python train.py --n_layer=11 --d_model=384 --n_head=6 --n_kv_head=1 --head_dim=64 --d_mlp=768 --vocab_size=4096 --activation="swiglu" --norm="rmsnorm" --norm_place="pre" --norm_eps=1e-05 --positions="rope" --rope_base=100000.0 --rope_fraction=1.0 --qk_norm=true --attn_scale=0.125 --bias="none" --tie_embeddings=false --parallel_block=false --init="trunc" --init_std_qkv=0.0236 --init_std_o=0.0 --init_std_up=0.0236 --init_std_down=0.0 --optimizer="muon_variant" --lr=0.0177 --lr_mult_down=2.0 --beta1=0.9 --lr_head=0.00771 --warmup_steps=72 --schedule="wsd" --decay_fraction=1.0 --decay_shape="linear" --final_lr_fraction=0.0 --batch_tokens=131072 --seq_len=2048 --doc_mask=true --train_tokens=625200000 --steps=4770 --dataset="wikipedia_en"
Each number is 200 + 30 x the weight over its row's rms, rounded and kept within 0 to 999. Layers, rows and columns count from 0. The size before them is the row's rms in percent of the matrix's.

# layer 4 MLP down (transposed), 768x384, rms 0.137, rows 600-648, columns 288-335
098,217,164,167,171,153,198,268,214,210,164,198,154,233,209,267,210,203,226,220,183,203,188,170,242,167,295,146,205,239,194,237,190,128,231,154,160,188,194,223,154,213,219,204,166,230,219,233,204
098,215,183,166,211,189,261,208,169,199,161,223,179,194,166,198,205,202,218,158,196,194,218,212,243,161,237,131,171,205,236,176,119,201,177,196,178,163,191,165,222,221,174,231,227,198,215,175,166
098,183,157,196,219,234,177,191,222,182,216,198,204,148,166,180,266,198,241,160,202,169,134,286,180,213,122,227,183,235,213,157,234,184,232,156,201,272,236,167,145,189,183,178,179,233,188,256,210
093,225,261,229,258,229,197,179,135,183,196,244,265,210,197,213,154,224,151,155,222,212,261,189,197,132,234,230,209,198,156,190,232,187,225,228,175,228,193,225,191,204,202,187,217,202,232,229,234
099,224,219,248,209,186,111,168,211,191,234,261,164,248,245,146,205,175,236,202,156,214,256,222,191,198,206,160,193,198,231,209,207,108,175,212,210,183,214,177,228,194,168,173,261,212,192,190,234
100,182,242,181,240,233,198,175,280,190,179,162,206,214,178,187,203,188,181,237,174,199,208,249,234,208,195,219,210,181,178,213,229,175,219,201,224,190,216,196,159,213,156,195,174,124,203,189,199
101,179,224,211,149,216,243,220,222,193,193,223,235,208,165,228,201,206,224,276,194,206,217,174,161,261,208,224,186,211,204,240,195,241,230,221,171,132,201,163,205,216,162,188,223,162,198,200,219
096,216,148,167,184,143,215,229,260,212,191,207,245,177,244,232,244,184,178,168,184,195,200,204,221,257,226,203,167,236,177,191,166,220,189,176,235,269,198,227,174,242,195,227,179,218,196,180,190
101,233,200,178,202,179,165,162,258,245,196,196,195,175,160,256,221,222,153,159,229,203,182,182,224,204,233,230,196,216,209,236,217,200,252,246,175,157,204,184,200,240,210,206,203,235,177,165,163
102,188,206,219,194,231,255,180,231,176,222,232,183,173,174,179,172,198,160,199,174,171,209,229,139,197,204,171,225,166,232,143,205,213,198,170,204,194,186,214,158,194,299,225,176,226,196,215,210
105,227,208,189,214,188,199,216,225,200,190,261,221,206,220,192,140,206,215,189,146,160,197,224,214,192,177,181,247,192,164,148,193,212,186,186,198,163,175,201,144,190,237,224,181,202,179,202,189
096,190,240,192,145,198,230,180,250,204,217,197,208,124,180,176,233,181,191,232,174,179,153,207,220,167,176,164,209,200,251,201,158,218,274,234,259,226,186,250,247,198,205,213,217,206,200,213,188
097,210,238,215,233,219,184,208,214,234,222,196,192,211,227,249,199,209,231,219,239,199,231,170,216,230,228,204,216,194,192,194,209,175,254,184,223,217,146,230,210,190,218,218,209,185,172,168,166
099,203,249,202,166,203,232,203,146,190,196,212,158,202,298,166,199,230,220,239,207,172,209,201,183,219,257,187,191,190,228,174,209,201,163,247,230,212,208,195,167,177,199,224,208,195,147,196,253
096,218,209,185,201,210,182,234,198,230,234,245,178,190,231,169,228,192,168,208,218,199,236,241,186,152,201,206,152,261,184,185,182,225,188,223,156,146,244,250,243,233,178,207,208,259,167,247,190
100,181,153,188,187,163,228,201,180,162,199,194,226,195,266,224,190,220,170,192,199,217,196,174,157,176,201,233,162,164,177,161,260,177,183,198,208,253,197,200,161,141,225,173,201,131,238,236,203
105,190,184,171,192,152,198,130,232,241,230,162,190,184,219,210,244,189,254,236,207,236,226,194,252,214,220,194,195,180,185,211,215,163,172,236,207,164,136,179,149,217,212,172,190,163,194,223,168
100,203,257,201,213,229,147,221,216,212,226,167,154,205,178,177,167,212,181,213,163,157,208,205,163,224,223,180,249,209,167,208,215,139,242,208,179,122,148,173,275,240,155,148,216,181,193,140,253
104,242,278,182,203,247,190,177,216,218,240,195,245,215,159,225,197,199,217,179,209,192,168,184,203,173,169,186,220,203,196,237,177,187,177,168,153,198,204,178,223,164,193,156,221,220,220,194,228
099,202,183,237,248,200,198,207,184,178,186,182,179,194,230,213,249,136,209,164,139,215,255,194,245,188,232,227,272,153,195,155,226,213,230,202,185,272,234,167,211,179,218,232,179,177,189,206,194
102,226,214,166,207,240,235,152,209,162,203,192,217,216,202,199,226,183,244,198,198,242,211,182,161,215,159,231,256,234,165,201,211,176,216,240,264,183,180,182,215,235,137,189,228,223,171,216,201
095,204,238,181,201,142,185,191,209,193,215,170,233,230,177,266,183,159,180,197,137,173,216,179,208,184,249,249,166,236,183,168,169,220,209,173,202,221,230,208,241,181,233,186,176,241,216,217,254
102,155,210,185,121,206,188,255,165,175,219,156,253,202,129,267,245,202,183,160,204,208,127,144,211,186,226,153,225,205,184,166,223,188,183,181,183,176,213,209,180,212,239,256,154,185,177,211,239
093,194,205,182,203,185,220,210,165,157,170,218,193,181,218,216,218,195,207,180,220,181,193,208,244,236,202,244,215,250,193,228,209,174,173,246,258,220,174,197,205,185,211,188,258,178,214,186,234
098,159,161,217,224,204,235,140,251,218,233,184,191,164,223,191,222,156,183,193,266,208,195,225,235,222,171,228,169,214,197,197,218,221,227,202,226,207,167,210,206,188,185,195,249,235,173,186,215
106,204,191,185,240,219,164,248,218,205,210,192,139,217,248,202,207,214,166,197,213,215,222,225,212,181,172,166,203,205,211,227,224,239,183,177,188,155,210,185,206,177,182,200,166,149,192,127,189
101,211,178,211,224,223,216,234,159,165,185,181,219,172,169,171,175,236,157,229,217,176,154,189,182,183,216,185,190,197,191,173,242,274,156,226,185,208,241,193,185,184,219,177,207,162,208,191,189
101,192,254,192,191,172,193,159,198,260,227,241,202,241,211,171,213,246,185,225,220,231,163,192,238,206,170,236,218,264,227,193,199,222,224,179,252,165,210,235,228,181,219,197,138,203,214,177,197
094,218,193,223,191,173,223,194,222,180,144,248,202,192,183,229,213,168,213,204,213,179,236,224,196,205,190,183,147,212,274,221,192,204,183,127,176,136,202,178,176,223,238,189,219,239,204,228,266
100,189,197,162,188,188,216,222,217,173,201,218,173,153,213,113,167,190,183,209,191,171,186,228,191,193,193,247,217,168,153,138,203,197,165,211,203,185,231,225,200,164,213,179,242,197,134,179,199
098,174,214,152,192,185,239,190,145,237,222,224,227,217,251,225,197,155,183,183,204,239,158,207,218,209,164,252,158,195,232,182,172,206,185,188,188,141,218,227,152,173,162,166,224,199,204,168,197
101,178,169,210,186,189,189,248,166,222,160,195,145,152,211,216,209,180,244,200,144,212,139,213,165,171,163,137,259,250,213,177,166,224,164,212,221,245,218,190,217,174,203,187,196,211,202,215,204
105,236,189,212,152,183,176,211,166,189,209,218,250,193,237,206,204,165,163,198,160,258,173,162,213,189,237,211,142,197,247,207,179,207,188,200,171,191,221,211,199,242,162,189,241,193,165,202,198
095,163,142,171,204,228,169,182,217,215,200,268,219,209,210,198,211,161,209,203,217,183,138,192,195,237,199,176,159,187,259,264,222,192,183,225,247,207,188,219,182,160,206,238,189,211,202,214,203
101,196,173,208,213,184,205,196,196,237,211,206,153,206,183,178,174,205,210,166,141,218,139,190,224,178,220,192,198,208,159,152,215,261,169,194,144,242,196,194,172,94,183,210,207,233,145,150,172
103,214,187,222,170,186,220,223,198,205,252,157,228,134,231,176,210,226,231,195,178,183,244,196,183,230,157,205,203,171,211,230,133,225,171,180,215,217,220,225,138,192,131,266,161,183,190,163,169
102,223,267,228,166,201,242,200,199,242,228,233,171,150,198,240,256,235,175,244,192,182,259,195,199,230,163,176,213,198,237,212,210,213,200,159,216,158,185,186,242,248,203,222,175,229,223,218,249
096,218,179,166,226,217,166,166,212,200,196,173,208,206,167,213,197,210,267,219,212,261,151,209,223,264,173,163,191,139,146,176,216,211,200,215,184,215,214,218,196,229,190,192,167,162,234,182,153
100,201,141,220,166,180,162,221,134,181,194,184,214,212,147,200,226,200,168,183,232,215,133,242,207,219,253,176,184,206,213,217,232,197,185,170,195,246,212,198,234,220,220,193,187,227,215,228,186
097,258,216,189,168,213,239,191,207,170,165,211,200,137,160,185,257,159,173,253,239,211,211,214,153,279,143,208,224,256,162,120,183,151,210,163,204,169,182,184,184,250,206,173,182,170,220,210,214
101,192,167,231,191,184,216,209,228,222,220,174,191,238,199,181,232,228,129,207,220,180,210,200,218,177,199,224,227,209,208,201,185,208,235,155,203,249,178,175,250,176,235,171,164,192,223,177,186
105,203,225,227,176,163,166,178,207,132,184,147,191,230,217,220,249,237,183,190,207,198,205,220,242,228,209,217,219,194,212,299,230,157,175,156,264,218,164,138,217,198,202,176,220,132,155,158,177
098,233,205,201,205,145,133,191,197,201,172,188,207,204,187,157,208,218,197,186,245,173,163,207,212,239,191,155,164,143,199,251,218,223,217,191,190,154,233,228,237,186,211,168,174,207,240,248,211
104,163,233,236,182,166,171,164,226,188,210,221,180,250,183,156,193,214,288,148,169,213,155,170,220,217,231,170,157,225,186,190,214,224,230,234,201,265,173,262,196,220,175,169,216,172,170,179,190
099,233,197,260,177,218,208,164,168,206,133,247,205,136,216,209,143,228,290,197,185,189,202,167,175,220,221,191,192,193,202,176,240,278,176,205,188,167,160,245,171,167,217,200,223,164,212,203,188
104,249,189,210,219,203,201,203,192,250,238,182,210,174,205,262,257,205,249,193,209,244,206,181,260,213,170,181,178,232,207,225,209,158,173,204,284,200,247,182,175,195,218,134,159,176,223,244,149
102,185,240,218,272,246,229,239,186,219,231,181,197,185,236,160,187,165,241,202,219,217,225,184,114,200,184,236,189,217,216,232,209,209,200,210,164,260,178,227,224,206,235,224,248,199,201,178,169
095,200,175,265,223,146,228,206,184,225,212,146,300,170,217,198,207,162,199,141,263,240,220,208,151,228,230,230,206,222,218,224,184,187,170,201,139,250,182,188,191,231,212,177,195,206,196,203,188
104,177,187,165,194,169,198,237,228,190,188,254,201,160,162,232,157,224,243,219,215,231,203,179,241,159,176,243,225,225,185,220,250,116,233,165,279,215,191,184,299,193,175,199,217,233,186,161,226
# layer 4 MLP gate, 768x384, rms 0.0997, rows 601-648, columns 288-335
101,222,236,200,192,287,190,220,166,212,182,174,206,173,229,189,190,156,242,283,231,224,152,228,150,214,232,170,252,163,206,172,195,181,228,189,187,216,227,210,241,175,267,207,146,197,257,194,195
101,185,190,204,148,222,197,235,216,192,178,230,214,140,242,221,247,227,171,226,182,227,169,245,161,213,186,206,221,214,243,124,188,190,219,225,244,208,240,185,208,235,197,269,185,204,182,224,180
092,228,235,204,223,224,229,188,173,171,191,221,292,183,237,243,161,246,225,201,232,191,222,206,215,211,226,254,216,196,206,162,200,146,218,211,219,180,195,206,166,215,203,187,178,176,147,210,200
101,254,177,236,187,217,250,196,228,211,203,211,190,234,165,178,183,211,167,253,208,222,214,149,205,170,193,251,215,195,154,165,207,249,190,244,205,166,215,216,196,175,143,234,183,166,218,258,172
102,208,180,200,159,205,250,216,204,197,255,170,206,220,175,181,204,190,184,173,220,225,195,164,171,156,221,252,209,234,199,159,233,234,216,213,210,144,157,114,214,211,153,188,196,238,224,168,196
102,223,236,231,218,165,181,175,225,174,149,214,214,204,199,261,204,253,188,172,232,190,193,169,207,204,183,187,219,251,184,199,186,181,199,228,237,223,280,234,221,172,199,186,149,185,166,169,200
096,174,217,171,205,209,177,188,202,202,207,162,213,189,190,196,220,192,179,136,169,220,197,189,157,206,208,154,163,211,205,218,124,199,204,177,191,143,196,175,169,210,256,218,226,223,196,197,210
105,207,208,187,213,249,139,205,229,169,138,199,215,199,216,139,189,198,230,178,177,213,160,232,263,185,160,241,154,216,155,177,212,138,151,153,202,237,159,209,183,231,201,238,190,167,185,216,165
105,169,184,179,228,179,261,190,233,244,224,184,183,184,192,219,136,196,205,208,175,171,208,244,170,145,256,154,188,206,167,144,208,206,203,124,185,189,180,186,200,204,160,184,171,242,198,227,225
102,157,167,225,244,229,159,150,145,128,194,190,203,216,215,155,166,235,195,238,230,182,193,114,186,177,196,219,241,180,180,186,185,221,212,181,189,134,198,192,200,216,181,200,173,153,219,211,241
095,275,189,154,206,195,193,155,170,206,203,224,203,210,191,211,235,247,192,147,134,230,227,239,176,226,152,233,205,200,224,186,142,206,184,198,198,156,207,185,166,182,218,168,216,181,150,170,145
097,160,184,196,217,163,151,193,222,199,177,213,185,179,168,184,163,180,167,221,242,231,203,205,189,185,200,226,202,230,221,203,212,173,213,164,174,226,273,211,183,164,205,203,223,219,194,244,211
101,188,145,182,224,202,260,186,174,229,226,199,200,179,213,214,152,243,216,192,258,224,170,174,180,196,220,161,242,239,143,166,173,202,176,241,135,289,211,185,161,193,174,280,212,188,208,279,220
098,207,188,156,197,213,185,155,255,140,203,230,227,158,222,223,172,213,162,201,223,191,260,103,208,200,137,199,174,234,206,194,194,175,234,217,179,175,205,205,180,239,205,172,209,243,188,247,231
099,162,239,154,211,217,205,207,244,179,219,174,242,213,166,205,251,134,221,182,193,202,149,200,176,176,221,191,182,245,214,135,213,188,233,221,189,184,234,167,228,201,216,180,177,184,153,218,139
099,253,223,207,264,165,184,170,216,261,206,166,168,197,188,182,160,253,201,200,196,200,159,226,203,187,159,196,158,181,186,234,208,221,182,151,191,201,187,161,179,167,236,184,224,280,224,212,233
101,175,192,227,198,238,196,185,198,171,167,237,228,177,207,193,261,115,190,153,204,227,148,156,221,167,206,217,243,169,200,195,209,232,150,202,161,238,207,195,166,220,142,240,148,188,192,263,145
102,159,158,182,214,184,164,269,179,138,235,205,189,180,163,211,216,206,196,169,194,216,204,247,158,170,208,162,208,206,192,218,195,226,186,179,228,156,200,238,217,220,212,222,230,226,145,195,206
100,154,172,208,154,180,196,188,246,149,190,177,235,221,258,222,178,242,221,210,226,193,118,174,193,174,227,193,218,156,180,182,144,145,125,218,247,213,191,186,194,161,197,213,187,244,196,202,187
100,137,172,210,216,188,156,207,197,263,171,224,231,211,222,237,231,188,163,184,167,207,229,187,210,202,243,182,236,228,201,178,206,177,188,283,224,176,242,199,239,169,221,182,202,220,203,242,207
102,218,167,176,202,233,210,218,225,203,201,180,249,160,168,175,186,232,196,224,197,215,229,195,276,191,138,219,198,203,257,236,152,223,191,202,185,199,207,216,171,249,162,224,178,207,161,199,172
105,178,184,264,173,189,211,276,211,141,203,176,208,209,195,227,173,262,180,199,135,216,189,131,246,220,256,223,234,229,240,163,239,233,222,257,184,144,226,195,182,229,237,186,118,140,192,182,179
097,231,235,220,226,225,218,203,137,113,216,243,207,202,176,208,152,186,203,197,257,188,191,193,234,202,233,255,197,255,186,201,189,165,215,172,259,168,199,208,235,182,209,188,156,156,190,184,215
103,99,137,256,216,208,199,240,196,161,218,189,214,238,224,187,239,245,139,193,202,180,230,234,181,272,196,244,230,186,168,175,168,178,188,245,161,262,206,175,158,224,207,185,213,161,186,171,140
101,145,179,200,207,235,146,178,165,222,210,175,233,175,176,181,213,200,203,206,208,209,201,218,223,181,194,159,188,223,254,184,221,247,148,173,209,202,249,185,182,234,153,166,183,209,262,187,179
101,186,206,200,175,137,163,208,159,213,173,170,185,212,212,198,201,203,208,164,189,207,179,235,253,183,251,175,227,167,233,225,186,197,221,202,139,184,179,177,165,166,219,194,158,216,215,218,189
101,235,209,177,168,175,149,207,210,210,205,199,237,227,228,143,210,238,186,202,193,187,249,234,224,228,186,196,170,243,273,215,146,214,213,166,213,193,168,226,201,185,199,170,214,169,166,175,160
101,168,231,176,143,173,207,182,232,183,194,182,213,198,202,197,163,256,244,213,147,240,218,189,203,172,145,262,182,223,178,222,196,262,154,197,199,240,190,248,255,200,187,207,213,234,173,218,182
102,189,197,189,191,211,138,228,162,151,218,205,188,192,201,208,163,232,210,233,204,161,247,235,189,229,204,205,185,171,232,174,187,196,203,227,177,208,237,171,149,157,249,230,148,182,218,213,195
101,181,192,208,240,173,189,135,210,246,254,209,183,188,218,210,204,212,227,185,179,219,152,202,213,195,219,241,231,189,176,199,216,205,177,202,172,189,206,294,197,236,168,243,192,187,289,201,177
102,218,139,217,268,224,233,202,229,231,194,219,212,172,212,170,244,233,246,235,249,205,237,210,185,226,196,227,136,249,238,198,167,219,252,202,202,234,258,202,231,205,215,171,194,199,202,136,179
101,234,248,223,227,220,187,240,233,166,181,211,212,222,211,226,167,207,193,190,250,200,159,178,229,233,200,204,221,219,233,186,198,173,196,180,173,206,242,242,193,216,143,229,180,229,181,208,143
100,174,230,173,161,209,245,281,151,227,207,229,268,193,180,205,210,249,218,194,187,147,187,173,143,197,202,205,216,207,185,176,225,183,235,180,182,245,195,152,198,212,183,227,147,259,226,159,230
098,149,203,246,187,211,226,215,140,180,214,219,199,209,155,214,161,195,210,197,191,154,220,159,168,203,229,243,146,234,149,205,155,229,160,201,248,273,164,196,199,131,191,198,215,231,213,206,201
102,164,169,160,191,218,173,175,174,164,194,217,202,174,169,214,169,186,146,168,207,199,143,156,156,181,197,220,122,216,216,194,207,167,203,171,140,173,203,161,248,242,152,168,216,198,209,191,194
101,204,254,200,209,227,172,251,219,207,193,234,172,173,204,173,198,225,237,226,182,174,154,151,220,211,199,202,188,148,192,80,138,221,227,150,230,233,122,209,175,146,231,178,222,183,235,203,186
104,247,231,163,224,195,216,136,180,160,177,211,184,215,229,182,228,211,214,187,245,192,173,160,219,259,213,194,124,217,168,165,163,221,159,243,157,210,178,226,232,223,213,208,191,240,140,236,197
099,188,185,186,178,176,209,192,220,181,229,215,191,243,250,198,234,213,259,182,209,253,151,180,161,198,262,219,160,186,146,169,215,200,170,171,170,221,161,174,239,207,237,199,159,175,177,180,205
102,162,215,226,173,214,193,212,175,207,209,119,192,243,169,243,208,233,162,220,171,168,222,192,219,225,262,224,154,206,153,244,156,214,186,111,253,220,147,202,173,226,192,209,195,182,175,218,186
099,192,141,166,179,221,242,174,246,172,177,205,160,199,222,201,218,162,197,212,249,192,164,224,174,222,186,214,160,223,218,175,200,202,244,176,175,207,177,132,172,206,199,242,222,214,196,273,175
105,208,178,222,259,225,183,224,248,217,151,189,241,209,215,185,222,158,171,189,218,201,209,225,211,210,159,208,206,210,220,207,166,176,174,188,241,170,209,175,189,135,187,264,211,244,156,199,192
098,219,188,218,230,235,207,152,210,266,181,204,184,182,224,169,164,198,220,247,192,193,154,232,200,219,189,205,237,205,208,261,255,197,208,200,163,147,209,200,222,204,186,195,161,226,235,174,161
101,211,190,193,224,250,187,205,224,225,209,134,187,210,155,173,204,262,217,185,231,188,167,233,247,193,160,206,247,230,249,192,201,235,181,172,192,263,203,181,245,228,178,209,125,194,258,171,159
101,181,185,177,211,205,234,201,227,224,200,192,190,249,199,154,220,148,107,215,171,225,93,209,222,214,190,226,165,179,206,189,234,182,150,199,192,253,213,214,249,173,152,225,188,176,159,250,191
098,186,171,222,248,226,221,206,221,231,189,192,176,126,191,261,222,215,220,176,197,202,233,200,212,190,194,174,225,234,259,240,202,186,240,199,208,250,217,200,206,160,209,145,178,174,218,226,213
099,162,163,205,167,199,182,142,190,248,201,185,198,212,197,215,178,248,203,163,187,245,138,213,187,240,197,200,226,261,231,205,216,188,193,185,190,170,199,213,234,184,145,177,244,175,197,161,240
099,242,228,168,193,171,219,235,178,239,194,140,181,224,215,144,203,177,247,208,210,228,217,229,185,249,224,242,130,202,199,206,196,156,173,243,152,180,162,137,179,171,185,170,179,230,213,204,167
106,210,176,200,252,177,193,231,222,153,208,187,127,222,243,259,203,230,215,179,168,206,188,213,195,199,193,199,162,201,155,208,200,222,180,200,219,196,188,233,186,237,218,200,208,218,171,246,267
# layer 4 MLP up, 768x384, rms 0.105, rows 601-648, columns 288-335
100,225,177,194,167,171,184,202,137,174,211,205,119,255,262,138,177,201,185,173,179,238,220,208,159,205,201,188,171,194,171,241,228,137,229,207,203,235,231,211,175,203,223,184,149,229,181,186,207
096,238,173,191,190,176,165,262,223,170,240,228,191,208,202,194,223,177,209,164,176,220,229,165,178,195,239,199,211,190,228,235,233,223,175,166,173,213,240,152,238,169,182,161,174,180,174,166,229
088,189,194,232,207,229,153,211,254,152,177,206,153,211,203,168,176,220,202,226,222,193,173,213,232,247,130,187,201,170,231,188,207,192,210,162,222,194,198,194,235,224,213,221,166,182,195,236,165
095,249,178,238,182,179,165,209,182,228,190,202,207,217,223,192,219,157,168,235,215,199,225,207,165,194,226,149,237,151,138,190,160,184,250,256,248,187,254,216,188,138,176,243,187,219,212,248,186
102,227,200,185,138,203,171,182,198,208,198,222,180,192,253,211,203,155,166,196,211,269,283,222,216,169,192,172,193,182,221,158,245,157,180,200,164,187,249,236,194,199,267,217,209,224,213,223,207
102,181,150,195,196,159,190,196,174,196,250,211,210,211,241,208,216,226,220,179,198,178,148,239,134,217,222,199,206,174,206,152,191,227,213,163,229,207,152,173,202,156,160,199,201,189,212,272,142
094,194,204,200,193,225,219,224,189,174,169,187,207,235,185,200,194,231,223,186,224,203,222,178,172,135,194,173,237,220,196,239,200,184,299,250,202,238,236,168,212,164,210,232,182,249,234,267,224
101,170,199,193,221,202,185,206,190,171,203,233,220,194,216,182,225,192,157,201,174,168,178,163,186,216,179,264,216,180,165,166,226,151,234,168,197,258,173,224,214,207,202,254,193,183,239,201,227
098,192,187,196,198,153,111,204,210,268,162,179,176,206,202,161,150,169,178,252,154,211,203,213,187,148,184,269,176,252,204,222,173,239,185,203,162,194,211,221,234,188,184,168,215,187,214,195,210
109,225,248,243,186,182,235,229,240,183,175,187,211,238,177,169,216,160,202,216,201,149,246,198,230,243,156,190,178,192,217,174,177,146,183,212,189,142,236,225,253,196,195,197,209,164,182,179,194
093,167,203,209,187,202,197,213,176,188,226,188,183,206,194,150,200,191,171,171,240,216,268,152,181,235,193,276,227,245,163,148,174,184,161,245,185,259,189,214,143,196,220,168,185,145,248,249,188
100,233,224,233,173,189,183,176,195,196,202,217,238,241,150,190,242,208,145,158,162,190,225,237,222,189,241,198,213,176,187,185,166,250,208,178,194,293,149,184,185,202,167,210,244,199,232,188,190
095,151,230,176,168,157,189,208,226,168,200,202,219,161,125,219,227,222,183,205,173,201,203,182,188,212,202,162,220,192,161,206,213,169,219,214,183,236,153,195,190,216,249,144,198,176,247,186,210
093,181,204,228,226,210,194,161,192,196,211,163,189,205,170,170,204,173,173,224,197,189,214,183,189,208,206,186,232,150,152,208,215,199,180,198,244,209,245,255,227,193,221,171,197,256,180,173,179
096,254,215,219,203,185,196,247,207,215,191,231,165,180,212,261,184,217,189,176,148,181,198,225,211,245,236,197,187,181,279,143,186,158,197,244,236,141,193,169,204,219,198,240,201,224,137,177,151
099,202,238,246,157,184,257,199,242,159,240,198,243,150,213,234,209,208,184,196,247,216,241,191,223,222,217,174,195,182,167,190,187,192,265,236,207,213,208,201,154,235,181,162,195,181,148,113,202
101,201,164,183,155,204,221,214,156,242,118,239,198,166,186,201,220,162,203,225,215,158,242,213,227,174,194,279,162,177,152,209,216,290,197,142,198,168,185,202,167,221,190,229,187,263,204,215,205
098,209,229,212,159,206,220,162,208,205,189,191,221,172,219,180,179,130,219,187,253,229,183,239,196,151,143,172,229,198,224,201,213,144,211,212,178,237,186,214,168,161,179,245,208,228,213,217,171
098,188,199,158,196,211,190,164,227,228,161,210,214,205,196,214,167,171,153,189,174,198,178,156,170,227,226,182,161,191,217,216,218,216,166,221,186,151,202,173,240,221,170,176,231,162,208,252,190
104,249,174,148,195,206,196,245,188,215,215,244,187,243,211,223,176,165,175,216,196,203,197,199,245,212,185,220,257,150,245,186,177,186,218,218,201,192,239,155,194,153,204,177,196,217,235,200,184
097,159,166,241,215,209,187,245,179,215,221,209,236,213,227,149,198,164,166,168,183,210,194,165,178,176,188,235,186,202,261,167,222,138,236,195,220,216,209,157,122,202,232,221,184,254,218,237,219
098,263,215,210,177,231,213,192,236,220,174,201,273,202,196,188,212,231,228,231,224,198,228,243,238,204,202,182,167,223,184,217,202,191,174,214,209,176,239,212,209,200,217,243,174,190,213,211,211
090,226,209,215,190,187,208,183,181,209,215,166,196,286,178,216,198,214,203,211,173,179,204,140,196,186,234,207,205,154,137,189,201,158,228,217,211,239,186,198,206,228,233,197,201,233,197,204,221
098,200,195,158,228,141,177,209,200,201,234,142,236,247,199,218,224,243,258,166,171,186,226,202,241,224,200,225,201,180,218,177,166,252,222,238,196,194,197,196,208,197,214,234,211,210,199,176,224
112,89,170,163,187,237,199,176,206,187,184,154,149,214,192,207,197,250,192,213,246,186,197,225,249,166,186,164,154,199,184,170,231,178,207,189,204,194,214,201,160,200,184,131,211,183,234,128,189
097,206,258,207,218,177,200,180,161,214,203,206,253,210,197,219,213,208,168,166,166,176,217,154,217,252,163,216,245,207,241,193,192,223,206,146,204,253,194,206,202,177,161,187,179,210,193,239,178
104,209,261,236,173,181,197,229,212,222,235,125,179,207,165,212,223,204,195,224,204,172,200,159,188,170,191,206,304,203,119,165,246,253,201,219,139,240,242,214,212,220,176,222,172,200,198,193,195
095,181,238,151,221,174,265,219,120,219,216,214,200,213,210,173,162,241,178,219,150,199,199,202,220,174,212,217,161,255,172,227,186,198,196,207,205,224,162,129,168,148,194,199,186,150,193,208,220
100,214,225,182,199,186,220,200,152,165,203,216,189,190,196,225,180,216,217,213,225,171,222,216,138,222,244,153,194,168,174,207,233,242,242,150,180,126,203,217,236,136,200,246,213,217,246,241,229
106,210,194,240,145,183,195,247,211,212,220,215,242,151,186,216,193,181,148,154,219,202,203,182,208,262,201,188,146,152,211,190,167,147,193,211,216,216,162,178,238,233,187,177,195,169,136,186,146
104,186,193,275,188,180,142,258,249,202,214,141,235,210,221,181,189,186,192,258,216,203,205,193,233,239,192,208,217,210,181,180,176,181,165,275,218,158,156,230,213,191,142,241,194,166,199,194,199
106,190,217,203,172,210,204,174,219,212,175,175,186,229,218,250,199,146,239,214,169,209,128,169,167,173,179,266,191,229,222,167,168,161,160,186,167,231,191,175,179,145,174,207,189,182,187,175,173
094,218,216,204,204,180,234,187,179,264,213,203,218,247,171,154,207,202,169,257,196,194,170,210,217,208,184,193,172,231,174,160,178,277,243,177,194,153,230,217,270,189,205,168,206,188,184,209,175
098,197,190,179,235,185,177,161,206,179,197,145,145,176,179,203,183,152,168,205,176,191,187,149,213,169,210,175,187,248,182,159,194,163,208,188,173,265,193,170,174,225,144,149,214,197,162,198,248
104,207,195,176,182,185,249,220,189,224,194,154,205,239,205,178,195,202,175,256,230,199,146,273,177,268,217,190,201,189,191,266,232,172,176,199,235,213,177,239,233,268,178,208,183,232,223,211,185
100,219,214,214,196,204,212,174,223,259,217,155,225,172,186,202,189,205,223,201,194,264,275,175,183,213,183,196,219,250,208,223,173,195,243,210,177,138,217,233,241,214,216,291,215,157,158,176,167
105,189,177,167,219,235,198,211,224,207,215,186,232,234,221,206,187,169,210,158,166,233,253,253,224,203,224,170,200,242,188,198,162,260,237,156,208,165,197,169,205,222,239,165,191,221,219,183,186
100,239,231,267,171,226,185,195,214,163,140,147,299,123,188,191,213,165,186,196,204,191,187,143,181,185,240,243,194,233,233,167,197,168,179,281,220,180,160,173,184,223,157,206,162,158,213,209,167
102,167,212,215,194,262,182,232,212,178,230,191,202,210,227,192,157,190,136,158,217,164,193,202,176,190,265,192,198,126,236,197,286,175,182,220,200,203,220,195,216,173,222,191,230,131,185,206,251
097,246,207,167,181,189,209,181,186,201,158,224,177,181,251,180,215,173,185,212,202,174,153,154,226,182,222,194,205,203,259,170,167,201,140,172,178,199,199,190,158,187,150,161,197,151,197,213,202
099,165,173,206,187,214,252,234,202,202,247,194,189,199,220,156,200,189,167,182,199,194,215,210,215,164,247,204,195,239,174,154,192,214,199,178,217,186,197,167,223,190,220,191,218,259,186,189,187
102,182,180,243,212,204,266,222,231,192,182,157,219,274,165,242,231,188,168,221,250,207,205,212,177,177,149,155,209,235,201,181,216,156,242,211,189,182,172,181,185,253,226,187,228,147,185,187,231
106,216,170,208,212,206,231,168,209,171,150,185,187,212,227,148,154,229,211,195,148,156,201,231,230,197,155,231,223,197,207,244,156,197,214,200,161,208,242,203,199,143,221,236,208,160,161,250,205
101,225,238,229,230,206,212,216,213,216,213,184,198,181,223,210,201,257,196,165,243,200,208,215,140,162,133,251,247,231,230,172,193,204,178,202,218,190,241,164,243,182,209,180,189,199,188,180,236
101,181,226,216,149,221,191,161,159,149,186,208,187,207,231,140,179,224,200,189,151,154,204,184,211,189,179,144,186,171,203,179,172,171,163,203,196,221,180,205,201,231,184,178,225,228,221,213,203
094,197,239,191,158,156,202,242,196,213,212,217,205,254,195,160,180,209,207,168,176,210,239,167,227,186,158,237,220,212,240,217,188,194,252,165,220,148,198,228,185,220,252,232,239,164,234,184,169
097,226,224,229,213,197,232,245,262,177,208,158,203,195,184,213,226,200,173,219,196,225,168,194,175,194,178,211,241,211,223,137,219,196,200,174,259,243,212,202,218,222,177,229,192,285,187,228,190
104,238,243,205,208,207,269,192,212,248,209,198,241,208,216,200,244,173,211,197,162,182,214,203,197,195,200,214,225,168,230,225,222,206,208,191,169,140,204,194,188,198,199,145,186,200,138,229,146